Weights of a small GPT-style language model, trained from scratch on English Wikipedia.
Training: 573M tokens, 12499 steps.
Each number is 128 + 24 x the weight over its row's rms, rounded and kept within 0 to 255. Layers, rows and columns count from 0. Numbers have three digits each. The size before them is the row's rms in percent of the matrix's.

# down: layer 9 MLP down (transposed), 704x256, rms 0.304, rows 17-83, columns 128-191
# gate: layer 9 MLP gate, 704x256, rms 0.264, rows 18-84, columns 128-191
# up: layer 9 MLP up, 704x256, rms 0.264, rows 18-83, columns 128-191
down17 104:132143149145116078107129120146113114116141156124109097156133102119147116138110058106088136114158115101164091105113127161134117103169118150157163139144141082122124086156124158123108116142095124
gate18 098:157091100112116143130106130143170103104165122101127130145112156131097120122118128133134070104124148154126122130173117131116104092145098160113130117153082173130128117118146095109137144089120125
up18 096:109136127183139129110110126124122131134168164139150121108136145129128109117117124140115105112113060158162116129111119103122120134112133119124109157124084083120158172136149101118196148133126132
down18 100:088113122171125116064153123124139128159112138096121137123122082158084145194137145115166116141064158111129084107146144150127123172118145143145134102108170109104119153155110086120106090110098126
gate19 101:166145127073174119107133128165117151101149188127156129148140083127141124112149114103117113139162163116163165148122142097118149081160129109144151130120133077111108124162122097125134152129110125
up19 103:128123131172159078154126095065081166116101145119120103112115098149125105128147107134165143119103162170123072122140094138145139125090150148145096125145163102118175177123097115134114095065126131
down19 100:123147151105145129102162149157170099173146119107126140131114127152135145087148157115146082155116157167102147145167145122124133125105160122114119173096142148107124139103150119149101132083106082
gate20 102:122160103118099145143151146142127166131145127131094151143135147106096101115149097101143129108112153115139153140139120130110138112123101177126138134149137106114122126172163157150097101142176128
up20 101:082103134130098110122133131159136144113137161100113138140141092161155113136152129171103174147128122129140104142125130111122139116117109112157127093142110139120130149129141162099114120129067163
down20 101:106148099146126117114128145146105153116115125120108137107198145133093095120137125157116104132156119088129115124121157128149144152107161103146116115110093091137103092117158166150107143121134118
gate21 098:111138129074149118117155056158099101179139111121132072086113132152137142136097108152152105143149096110135171118117115115118097138097158121142126192111152138106142149148138119147124080085114124
up21 097:091117147122183143099116095138120156145133127083084140146134103160136124119113117120076132128123110103109113110132097113087115135122109107149145173112112105106096101094121168162128180149120121
down21 096:104154191130149145134103111146128102148121101103119125105160080094149119143147157128121139124115120103126160100129148134096123113094093048133137151110058133093148111089132113194147142105130127
gate22 098:081108114167141100163117122134123147121127111116123129103143120080109163169149111153131141136136074101141119097145120143102118140112092158125139139149139161159113165164147102139098132148101169
up22 097:098153121133111120156089133077094159137112112105113133124139100182122082133155171129121103159103108139119150137133111121090117125119133140137128156162135136151168176096134156178126121128129135
down22 098:137139138102122144147156117140125129115128118125117078100066124092114093116099119156127106108133091117114144114149090118104116102130115170100127123124155162123133086122168165112129142156163126
gate23 097:130154178131098107124131114107142153098110145095131168131148157164124113107102113137088157087128121060149093134144103118174116103180122133112125137123106106156131150088147146132172112160199142
up23 100:157154089134106106162137148143148138122157128115110122146164113102134164128131095123136131159119100158130149147142132131098107137124096143115139126132128122050135136152114112077122111126160168
down23 097:114123152156116131104133101110111163102114139111099141125076148144108082140109130107100103104144106101166131148126074121158145098131109132086093081139117141120111111093110141133159124132140091
gate24 100:110113116138155133102106085135169170145105137116125127137138115111119067107118125119114097100115123123119118157106126102124133081084171125111125155171147131108132126121124110121135143115148106
up24 104:107132148084131125129123088139140101136151117129150133119121160095127147167156103078113115115144106152122098144126158134140159111144103105083147112137098128172136110124138096094168128135160140
down24 101:160167113099173083146115137134142155134125168123150143133108133164135120117184095155129188135148162115163150138150101150174094119127167172206156122149150147110125167097130166136101112121120149
gate25 101:136149102128135128121157122099135081124092128099089175143100150139136161148148126129096157128151128097137116078114116116148160130096102136093167145102145162167116117140154142085158117126113125
up25 101:135147127078096095150149121163096141073113086108139101122126159126115100161112166128100151064113155117131123131055125141122105143054152148148136095164109114133100112151129118068150157067142086
down25 104:128133099137145137136117124111155141122119111105098110117135101142101128152137121150107121119154123100106156107119098138118153127132096109096147161077164109151115108129133127078134103173112136
gate26 102:138166111129133156132127110185125103132120114145115152134118115137171125143098107128111153140152106090119160114151126103135122106104101133150123126140143127117120120156127161147089117127106116
up26 102:134142151148151169119128154131147129091130153105124146123141127131068153129087129126141105129122144121115101159119111109136102127090109106111122143138159062112114109101113148165110153158147106
down26 101:137114144101090087115129131114121131101132136104124079128134097119123129150147167126132111104119104119077163128130112119115129142150116143122110151108155115179113144101091087161151134146166096
gate27 101:078134094131112117125118163150099107164136148107086141079120112109116156123114080155064113082110145151098161093106117165109149114121127084131123133133143114142110123145139172112133133135125101
up27 101:155127144118044120137094187162143114119108126131112083123199127173152150104149138127137100096133144132084153139125148146159146162140101127134151147166125140157136119127120130120086130135151133
down27 102:103111114129126161137112103143142114146101124180140120132103120100142158118121168158138107147154169098086092133131126121101112116086097132129135133102120087115153144120116134098152087132111153
gate28 102:154112119131136103099114093129107104157165110134138130154129119137148111157066085158137169095131112132146103133112117137126124161099120140131173122154154113132134137167181129146115129153140122
up28 100:118128123140137134094131103108129132062121114123103118119105087123111133126108151142108156135070154124106119132122117140127114106085140125157103091153124154081150168105093115128140105105142164
down28 098:138098090114125113144131088102144108104148122102149145106109147152081120143133085168120138147136128133171171114094111138136142141084136185132129153097131121127152118136156172155115143144165123
gate29 096:157096148111098103156100077090136106134118148117090092121102093112109132160139147138142102158152110122097136096130080139106134108122107138132152139142129123138137079161184094131146129145114096
up29 099:127129119159148082112080119145128113107143138112100105087107112131175110131186148149153125142169120107132099148109119155112121116165138157123078095130123142122175111113135090138114179118153152
down29 098:129138098151117164116151136098089115152104126168112089115121145134150105085115166157139170124134097099156130124119112120158141147120084134158125129135110163099110132136135146127131108164138128
gate30 099:113099163131099126121124121112125111123090127098141089138179106135152113161082124138098163142109120168094130102112163152123090127145168129112111115165160133109055136121134102141155160098115110
up30 101:129152154140108105123136142157115131096125116131155163150125122138136129132103145149094129110124140129142087109098162137126145080132097140121101140150121124105127121086146105191093143116127137
down30 102:141080160138121111106124176156103089096097188175111103145159150118136147171114095127179074149117137131138083115140136131130068131132148108124112128128086151124127133115112095133141105098150137
gate31 103:145157137105121132140140115105130123123128144149120134171137153099133139129118124160086109107121127075085148108156152143120126139075120123141122123096118126140146098141113121093121088137140130
up31 101:123160083140121097134128116145158148101172185147143141113162152148116184132155073076149151170102120128135123118147089149092136087129164133206110136155120140174141113103133130127124147106112087
down31 098:159162113096153132149114112148128138114138142106104149134156159131136192130165122136125123151119098126132123106130159127128129122145133122170144097106153106108123115109121091144148088142106121
gate32 099:112114130121124089077090101101130157119125149138094115120092144120113103125122167127125127137125108164118108088105183135121105131182177186125152133159129113118086100111120137101147100105126107
up32 100:093130128128118153157136136156133136137161090161088104137100124124126167083145157095152170115093120103118105185113092124186058129107158121105163137131135091137103114169120128143113175097127094
down32 099:158117110133144111132141112139159164099138105119101159096114126155109132139154132072132151109108115153107111147091153165128135124119109132111122119100155113103131132153154105139174152118129097
gate33 101:123116163103157137112152117131125119146137141109122106159113108120105107125116152102108159108158179124156134143121106146107152130146178140131165102120132130128097107118150085135107115081083135
up33 100:101108102154110117164121131115098159157119129116122126131133106098125077120095140127150093137125117167211168147148167125121129101149117087071120102128112103106144119118164101166113115140116160
down33 102:157114120109094053139086109112098159136151103134167137129134167120145151115134101142158145121108127103118126142075124090129144126106077157126139100128128150121149132126127136135124152112136130
gate34 094:093117161112090138100129131134121113152130100106154112158121088151096099134129124149127139135135182085098158134083166155117137076125118153119121139155114121130118197116117118158091131184138098
up34 093:109152109169109145107142146173176117115139136108134099116139160120132137106113126113139127105127118110155122144152128137110156166149175109147100086109111154109176114170151145105102118155062106
down34 099:150146143087138125078112120152146114138146098148138129145141168128144107170157110173126086100153188142138147195127133128134090157121116141143137103134109121134151160143111148120083172147123105
gate35 107:143113131126115141146162084128107158122134130090131095137148165125108189148121103120125094144158144107137128194129152139150090138167092145131085146129149135120115126099132095097119158135096175
up35 097:148128138127156120088063134147148104149153117147119106118098106145132143125118106106127124174121146078136113186154129100126148137086131107154131133160166149079136152167120161137133129103119126
down35 104:207140139127114125136162108125086146090114105089125095138125167130105159147119096100147113139152129108120118162183180176135115103159099157099122149133149139141152134109089086082123140135071146
gate36 103:148126125112139064096191090122155114125142148133126115144154108100116113133124106126094135106145148150105119106101123171136140134127134097104099134169139140167124157121106117168138130087116121
up36 100:107122179114106154126135113104154141159120060105119124122111158126129169146138137132124115150134127150097105102134092123137079121149126119132134153115101169129145146148148129120114134159136119
down36 102:107126131099154095128152128159145135112134104159112091110152150109132121125095099149142159102156087135145076081130122097142105168111129148131119140141101137144121122121169097127135053128091128
gate37 102:115118151134148156140128117147088124152103122149118114104156119122097129160090147111130099169133124089145143148188137137138108121107097154146124097123104150133113119113118144117131119110128126
up37 100:128111160115111144096147172140141113077145142128134129159126121153118119105145160125165101101133104139089102171082120135148145131132129056067130148141121092130149091136117156129145132129117135
down37 103:145161133114131178128143116127110110148130131118110105138123177127136151151082085151109155134145111147090092083103155123119173156164163095092151141157098099150165123144109127107130145137126117
gate38 101:118149156125092095127117118175106144135110121145123147094156060114100120099154088159100124109131142146059154154144062092128075092115136110085109114165169125143161113140128127131095115124127118
up38 101:139152136112167118137104129075145104164106106159113103160126109133165141128136103146156102135124135136184181116104111114129120146212147146126086113141078114123136184102165119127144143131112120
down38 098:095104097126152113142104123147127140131136115132120134146182127126113096158143063163125145152088130101117115161164150141131127115083121159097132148153139116135137137123112147113022130127169113
gate39 098:110141125122127076147123133140105121130145135103087093140139126160163150157090138158109104146105080156116149129092186119124108117105112148112162142146134122135158115152118141154139158125103107
up39 100:160132123127103122130146154127108091112170122148163140148143130118117039104112109163123159078173140159101130154153120141126158141132129153130180139121131106108159113172136092136123168111143153
down39 101:103116131141106144128148134138136141126102153100170166094109066117170117172131117123120158121185130122124116138134111074166172158170110102077097114118125123131111166141104119123139159126146183
gate40 097:104134134143102088132050165119113121134070147116096146148131139164112105135117143159141129103127102130085082139142137093118132160126141152120115205118133122137128163131086152121149115096110096
up40 096:166114122146124106110125123156105139120112121085119095114126118139134091142136095116152100107184107146184135142093141113120073160133140104104136117082114142093110128152128116121145132110138146
down40 100:133143113155120130087123126094112079117151108111130168066138120169160133138108129120143146133121113100136126119114127114191102117156142129124174123111145154110154104112134134099123131140154105
gate41 100:124139144131147119131089119123159062118138110140131148168140118154123143093125155102132131118120193116145121128123134136145161130145162125106162101094120131140090118128110119119118142106105099
up41 099:121161135140109124110179090093099137155119151115106135135116100111161123082154133096115131102103144120111114131145135116141161092127125151141136119115132139149133110140140139108142143098169098
down41 101:128131138134086164133094123109154068127141091140086175091171123104123149122137124081124111135113158090126166145106133150102151103116130143133214100105152182151150116126121162120140161093158100
gate42 100:120145126125127092148152096131114130132127146145084103167164137116145089092139122135149108151145134150138110098140180144143087118112100133170113141123120143152138130115159120108150126145112151
up42 104:141095148102162106145129145128175177124161136155103147115110084114108115130143120147152119150140124152086148134136122144102142132144131151124105139131140136149147105161087140133080109168153145
down42 102:159122160069147130131139154128170160085140158134129136104141110112112180115126152126149152118149143177103148132090104128123157136114092138121120090110108135147116118114112110168119119109148157
gate43 097:144127124123117136132129132122131120105139137132132198155093136181130111119124121137144120060127158088128138114188142102116094126123141104111126115145110119088184117129098110126115131121135089
up43 098:136121152173141145156173132123114146115136174089127139114160090107135123177173130109159139140143136085088192137124158133172115171118152090152116132070142133078149087146119135132132112115135118
down43 098:113117139118121107089099154141121155128153105097130097101134097085097159165109153150118144138123120136111141113141142132110134136133108121129136136097105138126120162147133125100140093129151170
gate44 103:122127138102103061140093142163200118149107140143135166165086116091135119170090134085113125139126127167134137131118133117163143107128062133190133155117114130139150138142151123140138156133147136
up44 102:135148099157110150121154110125143095110134127125107111112099107129069145101106111130123102140152115109166122109118100105080100122133111146097132128185165135115135146166166079129088105105141119
down44 103:102112160151128129101153151131094113109094122116121152121145131130155151131152158118133116137160165130135077116147135118148196129107140165138163105142077132137125145105151136108169147142104111
gate45 101:123136083158099117136153148177133130163169103125126141108152169145124158128139118152099103119117108134155159109105173186152115132090147141075118128103155125147127121131127106096157136146121128
up45 099:125087139113128143118135108127124126134148109138132179103126114100113110159173136119069163141104100142093116087143097157103163120122123126162125159118126152149137158151090180124122092123131130
down45 101:135114111121132110102132113147096129173113155074122142142110160154101169115115160101137136128130157127143137091166195135129139105175148138118127123136118137094135124132117116117142179124169103
gate46 099:164131118137091133132112139124079126169117142112143159151120158095137132107143071122138124128168137124110142160098134140154125168136111160099126096145087094158089145141148133148137099137118101
up46 097:125139121135157075123106129087088182134144105115099141149203134121169174126140149157153107108124151159087110116145137111159141149138121123094144155093148164139114172100106104115131128150130096
down46 098:078129110137165111136140081096123141133123128117120107151129147094138080123130141107132144099083142124109152096140086156113139109112144140110144138128156150125156099105097111117100135095131090
gate47 099:120140139109182137081155108132136128123110167145129129092129100122119092120122137194130083116098118157112093142106099098137177119143099167121124149073151092131115131137169132143123154070137112
up47 098:100159119111166153099115128077134115108121101112104136135116095109160131121135123126113111092136114119154134112121106163124099133102100109114117112134172140163120140171125135115139140114107088
down47 097:117077143144092139103118161092124096141096105107127133124140116116109136179122124144124138103124145113166165165105124149100110143152137115154114139120103124151099120121103113138168133127167149
gate48 103:097099132146164168118135130120100163155098133105109106037118104101154104139159117135135126135119137114114096102129122126171132131115111137131093130094118075116113123087129077142103105084111150
up48 096:116129156084137118126098074161157143110134146140130094168110165155121152094100116162122133110159079154107117078127164145150112187100142155144102095201114139146152111178104150144102112155117113
down48 106:120143125189132167144161168130143126150102090122128128041129107119135086159146121109142124106118152105120128116089127120173120080127136141121085184093099110116128091105109127134108116098117140
gate49 100:164103133134116118114124126095139151141147137143078112147128068146103137165126186155126145131127101130160163131126165120089116106103127123120117131148142173108154071157132121134076138137157105
up49 099:099117148149147102097106106135146133117095173102102096114141086111118145138143156122140179142180115126185126100139120114095178142117128064108112149134142138113148152130138160152138110124123126
down49 097:119092098108106119126141152112144085138153117121125127140126198123126162107103120156096055117090132130078119145112151114137153126137128143113123107130136144131148161105121142168126154152116112
gate50 100:114144104138162163116151146090121172156118145123128154122165174132176109166111159095119161110129096154133158171121110137143078102106147104165093116146106130109132134096121164098191159107153105
up50 101:138089073143096124210150145107089136091119139139139135131155163134100145110166103113162103081099128115111145151165142166144133119108148128156131118128085158109096109111110116118100095133119172
down50 100:139120127111141148110175141117137139144160129108125096122111142109120125123066164146089132124144135148131138142079096139097115140072090102125139146159160149099120135136113113145132106116150147
gate51 100:130107119159101154159174134121133133150149159110109102051132147145146126139144135119126133167090138148154130088128147144114143092126163116088119141119107121103131132148099132113107134091147128
up51 098:097127135116165108157113088155154129108128171097102113145128145121161135106133111074084129203164131140090125150102154108125119161127106097162138133121118121111111092122140103100151116181160141
down51 097:111132095153116158119120134124121123115164151151108159146141107146075123109136158115120124125112113132114089174169140072105080177147102112127126168114086075134173132157153091132148136188134181
gate52 097:144153170155131166149091143101125192172157107174137145144183109154126122107163157098113139124140144149131136152128137154147147104112161114122158129143131101133139146129100159099084117118063138
up52 095:136100076082140078155112154138135097154172146124084166115153158121152126126151169127125104176145158119110157161115129139117170113145139146135156177099119101132081114141138091136159125165170123
down52 098:112096099117109127156163156115123091153137147102127157122123147136163129147093134106139133140121115081119098108122162158108120138130119146154126125109108147120144110131127092130148132161156124
gate53 099:132128165138139103095120152134177129128110104114106104145122103123142096140136128119155126104173116131114119127151158128128155140156118143105121082090135138072110142124099125074114117156111142
up53 101:118110136119155139109134137125166150159133138090110158107138118146167168117120128114158157149148121121135111160137181094154063129146122079128132159104126100136133174105143123120123084129174124
down53 100:106112134133135187127149158136105111141148127107136144073170121092108152125089122127120105139115125132140104107097098110181090125126119083106129144114105150141168089078131118152110129083143092
gate54 102:110139128126115121110057113157143131134127150101117121112105116139114150152128176121144153138112104154155115151152114144128155133135154147126134101154094119145101128108157099114123175120145122
up54 103:126151169141159180129135097149104156117128148100108111095087144126135165107109122141109125059115131103153111103169088089096181133142133146138163085128118121119084136114158105155140125133141165
down54 101:132133111156124074138100137150117134157140133159190114179106137089105098129135106128102134146146154122122119128150129153123123130111159111132081140130132161104158108134131104198124108106123121
gate55 099:077130116110071144148117157142106107147126094110139125168128123145133141141127107050097113172135165111154105095120152138127129134117142146084138137157109137127127118096139108156131141191101156
up55 102:121152128182165158134123126124114109103139121123119164132173119134142139124131120100154125132114166125194144171147109126151138117145113125149126094103132105106100116124133125094103113167131112
down55 099:133133131137136105113149105085115161126134131128171156080100113101121104119131103119162152118157117170085126071109110117138137131118120130144134101106166112141110149121127123193124115140080125
gate56 105:128113084109096153136114133141105133115149108102127120120107132127149157102170136128150132124140124121088167138118127151118175140118078113084131097117125144144099113116193102125162140174085118
up56 099:091167099126123149128123098110158075129155112091130137126157170111114153109069118130073089111098101172118142112134163133132160170115120156081105114139133128142138105122126112167159063120127127
down56 103:115161162124155114153098127182139098178122099126140127133168137137117154130153129157138143058125142130182124170149106082134132100133130120131082124098109092144118156119105108124097095106164175
gate57 101:151152096180132127078161110151126107115124145119122128176113101083148139134138146130153170126089140145134155136124128149130098087092137192163146133117114109138127140119136136098151182152113146
up57 102:076148103122119111137174114100141150101135163120146143113082117122132080161143102138112136110125130178126116132185140098096139175119099126122121104114105135079154148109127152149132109137134110
down57 104:127094124091121109119077179132121163130106066146109111119175131144170170095098110120126084145156123100133124126161117117151115147084146118132100122178150118155157136151135095178101119094093123
gate58 103:114115143155122131112143130108112139095159147140079140136176182094168156116123110140145166137140100102139130110132175107109083085120135159147122098174106154079122149158151163125136132146118132
up58 102:113141122142165117134139091131126173160155124109152153078154132164141124150125106115099131111095143113138144130088149133126055090116092119152121152085104083148130123105165105121072117098082139
down58 104:119158117123132136142135159152088146148149121157137133116132105118122097157127130085142156152087133129115116135126103157111123162168091125114142171158114114141182097093121171113110139111095130
gate59 101:091105121113117114160141121101107096142114150159110131128153134120127124152141168161102103161167146101103163104121120124132149157121112093123163182130101122132123147111132117132151118127166103
up59 100:119147141160136168166093148113117168145111197097132145121137111132108103151106165124162162141149131034157130120134125090119094127098136077142117166125100131108118110142123134132130106140141100
down59 098:115087092105136130141141113150129091148092110136137156186128158141143148095108130120136128103126185158107138127138138149133162141130128144118170112141098091129119132074164155123153157119151097
gate60 098:135142117086143122139171109119124126157105140123141114135119162091108098095124095110155107143158151104149140160131118146162110141112113151111079122140089115109128108155128126118063088114107160
up60 098:144137116147145089126124163153138126095120121143166158159149110166142120125129115124160165137135178112157176134109166120120126133131096143101126105131136119132087084127149125131164096150151121
down60 099:100134118119113139158124149127151127146110128118082153128099174111137117194154159156169082143113133112137142103119102094130095104106159097114133145151154101125127087117123138113149159123120170
gate61 097:140101143108105143111094107100079119156103134161119133141115135115105124153136119119126181174150158114092108116118158135102109113082135119119116102138147150118134136149093163085142118124155124
up61 098:145129118089156151136134117122122167132102146135153104116094121151135121083097160149137116121153168146129152086092121096163160106101113127154146145106120114156081106108131128095148156090119102
down61 097:114080136057118129092135120137127149130094106103139129117127139132106160123115157145121094134153133196131129118098133123130107148128113142145144150153113103148089111115135132096137088099132150
gate62 102:103104117168121156158173091138115168127152114099103124096116140150153108174128102128125122138113138099045146131169152105168083146147152118146120142119108128146114127140136106101125138121134156
up62 102:151142148155175142155121156156129139140100110132141101107131141124145169088120121095172087142114102111115163152108087169111134106122131142146093125114134136087130136132141115113105111150172125
down62 099:121128099128060120133182104140106096095161165123141091148133176100119132134137111110113129134091122111121115129159139097145143145175129108129154101151168108124108124124136127108150154143135140
gate63 102:108123121129165134099113105127124112145112127114089096129117095160121150167147142106151167086085134098113134145119105121141107229111139136117124138107181095135129133147083139094089093113158115
up63 104:125147144115157126122095161128137115140103087116140112160087129078122090112147153112083158097104095147148116098150097106136131126088131132125123159107103145159121120122117163145095123108096140
down63 104:139096104154120190146098120121115086120130172141124137168146133119164078120147108123116102127104133109097126084116119144147133120138107119116138108086170119121149121093143068112130116142158139
gate64 103:166138124100138135135135084107094105132113130135173112096099111087140125102125118094140210135158131132162106089115109120125082110122133104102111144152116111133128143102157137140164098125128134
up64 099:116134136120123107107118128172147112138110123113087136129104124187098107155116136160081113134062155132112088120108146153145124169159147145151124123112163162115075087156144136131104151130157123
down64 098:103140161143101124132127079119134106107105111067157118092126134125143095123182119113096150178166136106123094125167160128117079160147134157119099108141123150107108132117129103153120126122143130
gate65 096:129093123132165104136099118169152124115136148158137124111145145113154084092104121146151168121107138172147130139126131125130069147179093126179151180152124130152161119150138150141108120146100098
up65 098:130101143157155179113093116132129156114131135134141133139139150132120113127146143142114130131130129154085201153136113187105105142134131102149134109147125148116150133148132117129085067160141131
down65 099:125160105112095066151110149128123161112108121131134104136154152117120154122118135154125103108150162134140148143114097128081178148171091137111099122094145105120141142144126119147135173140104127
gate66 097:120145130124132173138155137137107115126122113111134153126098096125109104140163095089102155147173149120134121130143113151113098140102127133122062157120081115128125143114083154126143123115145136
up66 097:106133157102130160137125146152163148156110127142102141144146130117133146053112135132142108126159109140123125084159147124104094138136139115141112129130139124112142125123084090123136133152138103
down66 096:142142091163117121140084102166118116109165137102083171151180159184155133092132128136163189089142128117146134122111132145124120147128127132099197136167119112130126122139161106150144172102187130
gate67 103:141107126133147123116168118105144103172082145116125115167125124094102119124175161152078115138137124100096150155161164149143115128123125118134123153120110117113100127076136135121147131114165175
up67 099:125116113128113149084144120168167122109130136082091105143172139105153120088171130128144119119115176139126168145116154137161149109085139131109124148115165109160137118123131129089162137137107130
down67 101:147117141104123117157124149149067156122147114092150138124142138160131135127085076039149077095131152151160133124090105102129169110119133106129137109142181111146150133157132136080135127103117074
gate68 099:112145121112099097152135125121161082144130112126102093113116083145134157094156096132105099144132115095168102133154092133108112102111092133162120119127091117143149130137104106150121123166135145
up68 096:103140140097142139102148107122088125115121127125126161152131148170093174159158114093111092130153121177100122130121147126118145122109143127102124129096129164111106125149136111107108136129142149
down68 102:152124147123126117164105136091090118116122083173117146118095109124128085125117155117146143115117119169118103144135138098150123149141139160142091118171074121167133135141036147168147139117116193
gate69 103:115137134137125187155159151087127157144115109118073123176146130180123118187134150133162154103114109161132134146095154084128104095184108104141108109126111135169105090140121096180117124147116148
up69 101:135160125124109133099141097131118129118132074108143130115120141109135145105141086160132116080120139107117135142141165167174116081127101116123138144096132134139110081122145124130105127098129158
down69 101:097096159143131112169138113142071151154173130123103135148045115146155108101093083131137122101098162102152093090139127147131167172140119148122105138115138116116116152109152161119111093100103131
gate70 101:095102137095184109107149124092131144166137112097130115152077138127130097139150118127118122111142132134139124130149135104128101147168101160107133147123119165124110095136150091129119116156109153
up70 101:141162139153134157149139098142143084112150150150092129136086126179091115130119149098104138147165114152123122096134139118119156111105098150162088142133120099117106178135117164139121153135143133
down70 103:130127117095144134106100138127133115079082095113122137105115094116139130132107141134113110127110162135136137101163118143126154113141114113077136149151085147144139144121144124089092110175106118
gate71 103:124131147098112146165154122168148120182135124138124145153152135138109148154145105123125099133119123123119117128110140098160124107124127139115081121155135160170120117153135148160163138114163098
up71 098:106144141157151147136126143138086140131159109140125152140136126086127123123130130125169054145092136124117095112116120137140130126113096153124118148096170109128163142139129183146103097123121143
down71 100:117132182109104110123139127164090123130150095153119137149104153124132149146092099167124148144136140097115161102107116100126161126133144123081139150143104126100148146123111127131110098119127108
gate72 096:139142106141132144129092132127159121106098123149146190097133134120112145107090126145150088139103098094110109132131101165085115084101124136125173124125133126115146180147121132084138118144101156
up72 100:116164139089115161109133132107103127143113126140113122185135120142127168119150146203101072102163146135126125087145141139122123127165137131089152131093112166144138181128150128084136101113120138
down72 097:134133138155131204125107146107108100164093160114143164101110113090136114123173112167114109099148130121092140153148133192139114124167135114087184116164117175130146110119150073119142115146120115
gate73 097:156110162085114120178111133123117194143143114136142134126153147113141134152139156149135110129116103127114145125114121125127125153137136173139108101153160143105126169164107140166112122152158109
up73 099:155147128119124155099125157088137138100119179139123083075139101128186153136095102103141138091101134106118128129144130109127163145111103137113105134106091133147142143098096109109093134123129093
down73 096:094138099125112104098118074157157153146086103148083076145134102110147139133153131119117126134106149128125119095131099144151109092093170131134131122166117145150131113109126128144128109090156123
gate74 097:110064160077112122133130113093123146184127166137146145108162122093097060093115141128107140141112103155153101115149136126127138128134134117149204113163110121149118180155135134135154128148116149
up74 098:158135137122127141132093126129113144135100154119133080139115144148068115099165103097184139148135089087094117111117128136153118140137114148147131121093133144109164167142091110144107150147112120
down74 098:145161113095122147143154165195178100068138099145134117126076066152103141106144164110154090141119130106134090148147162097111188149111140090092120101117139084126123135111163131162093137119152121
gate75 099:157125176114142132104135121159146079134129122078123143122139102106105117199118146121180165127121133111135103121133135149137110123127128140142092163116131181140114116136097092151114155149082177
up75 099:105136080127147182127173152167132128113126094143128178167072123133138138131103101139150097113160098101133118144145141122209143150084137088105122148098127157133096125178153094068148171147131133
down75 100:143097145084125156156121101158105116117159131101121082064146117097161116152148065147118154129133131116158183149177138127154127089124174154140095176121102167127154128124108138080093145115180139
gate76 100:152124147116129138138108128157140138118101144119127158132117134126138123125150157121134075180123135182136125152140155114122131111137150141123119144126147092109160146118107173115160067166147121
up76 097:164152129146142139124087147197118133105165131173125114141150121073127137108124094132133145131080102128099130074137123169112132156145131136144140121107130163154165127106115163153129152147112126
down76 100:136128123109106126121170141156088164113141138110111130140116142118135130150105114135131092137125159099090138132101124138118125115124128116094135127121146125122169111152084145144109104123157111
gate77 097:123130129105149108135131144102140159145140114134112091161148140135118113153098150105080127132139128121155089130108104087120118134089069080103135116194115158160119112173133127146136118125138127
up77 100:089138110172143162134104106140127074154144149121130168140096151163162136151120146108130124089131105094094149100102138135139085080108133125125105113160129103132156131147151127114108159136181111
down77 098:173081143163127083147118126126109161149095131109101092124149133140124148104131139137083133171154162161120127089154134159145148120102119099119137136081161153075133113115136165141113113151131124
gate78 094:146123151117145134139135151151144141113094155135126167126091094131129139146189120097111134117139127144136099160121157144105133141104124136141117115155164092144112150126115174103116130153099120
up78 094:113057107086139116124138121145123123103091134129133055082124119134126119136175161143132120145125124114090114113122099134175114148132107152157115130130109114124093121111114179101069201137067134
down78 096:156117167125135126116120136092136124141162122108128088142152134147138114103095115102114147139143080175100159122121147121108103153148121135107114105105109154143136087137080136143155130169148106
gate79 101:117121127118133161167127096100116145119104139125140105152144137133128108102119154131129145096182156103122134119151146129147138106054095148151128155104167144106148117155127137152144112130108124
up79 100:099125151139083144127115159122170138119133129121184099104080136127109091140113130097145087092092146107150131104133147118140130175145140110128114138177143094138142144108092094078129141143106127
down79 100:119100152137148088135103139108097115125117126106125129105150096091129146144119146159146114123155141146124128125144132131104128130145115093142136113128110095109152092146143109153129169125114138
gate80 105:127130095097162142120168150153119116137173164111118133114122131160134146137187146155140099159165102147167125153126149125143167131180153115140111107081129135114119116110147178138115157136119092
up80 102:140163141160132136077084108157116115116089154126119107199135124103142102114112098146119146117135087103112116082112135128128109097109108134090154104141159194117127155118125129135122144172152133
down80 105:128109119127120148165180129128110097146131130114119188106120087114106134123183129153114119115147093115141166123123126124119121129144088117166118128110141103110133110134110163127136185103150103
gate81 098:138073118138118133149099152118146117131107155067189152097093152137113153153112155121120106144140135084117134179124101161135102088120138133116155130116120151091115096181141101124097081126164123
up81 100:152093128141156167148105146088108140128086125111148127093162128119055161117079137194130140128169148150106139131113074087126121118120151123169091113146139132090103158123135139158166175097123145
down81 099:132126087116151107107153100155139109132152119123112125190146166118127141100143094071114178123083134151131146157110134125109161120157137139098164175112121117139140156148129120087093123114141128
gate82 096:116129167154150138105145124137140114163120100144143142116161116157119134136113162118123116097089145153101121139137118093088077110132148107110157119121124133125097143111153183124094128096168109
up82 104:125132098151137170114119116097155106134155129135158122151122117143110116115124122136179090093115121139099137101143110119150070116099135157131121163122124202105142109107127154162088124108162118
down82 101:119132162131113138108142145098127091149134119120140130149136148114118194125147112123175127118173122113093154134086126120142114132072183152113150165118067118114105130106128146111131134141120076
gate83 099:123141108090128161160132183105121117161112150084152114094126113114120156167145123124082125124167101134089105115133115110140150137153170138134169112114092104110174137093129110144100133078158118
up83 103:147160161120117151163103119090139130105123135105174128098114154126130138109112092117129118129100155142119117112144146137129110154085155117140137098159110093142121137118080105095130101106097144
down83 104:102099132166095132107134142128097127132130109147096138133141115133168117083160123169105120133122095137118158174127094128171100105172121137119105159148153101113154191089102159128131117124116120
gate84 100:124160134122123127141136084108129113119125143088114111134173090134147046127084152146110112136171130086111134179102135156151126091155157138136130135138149128127126116099158144125128169131133122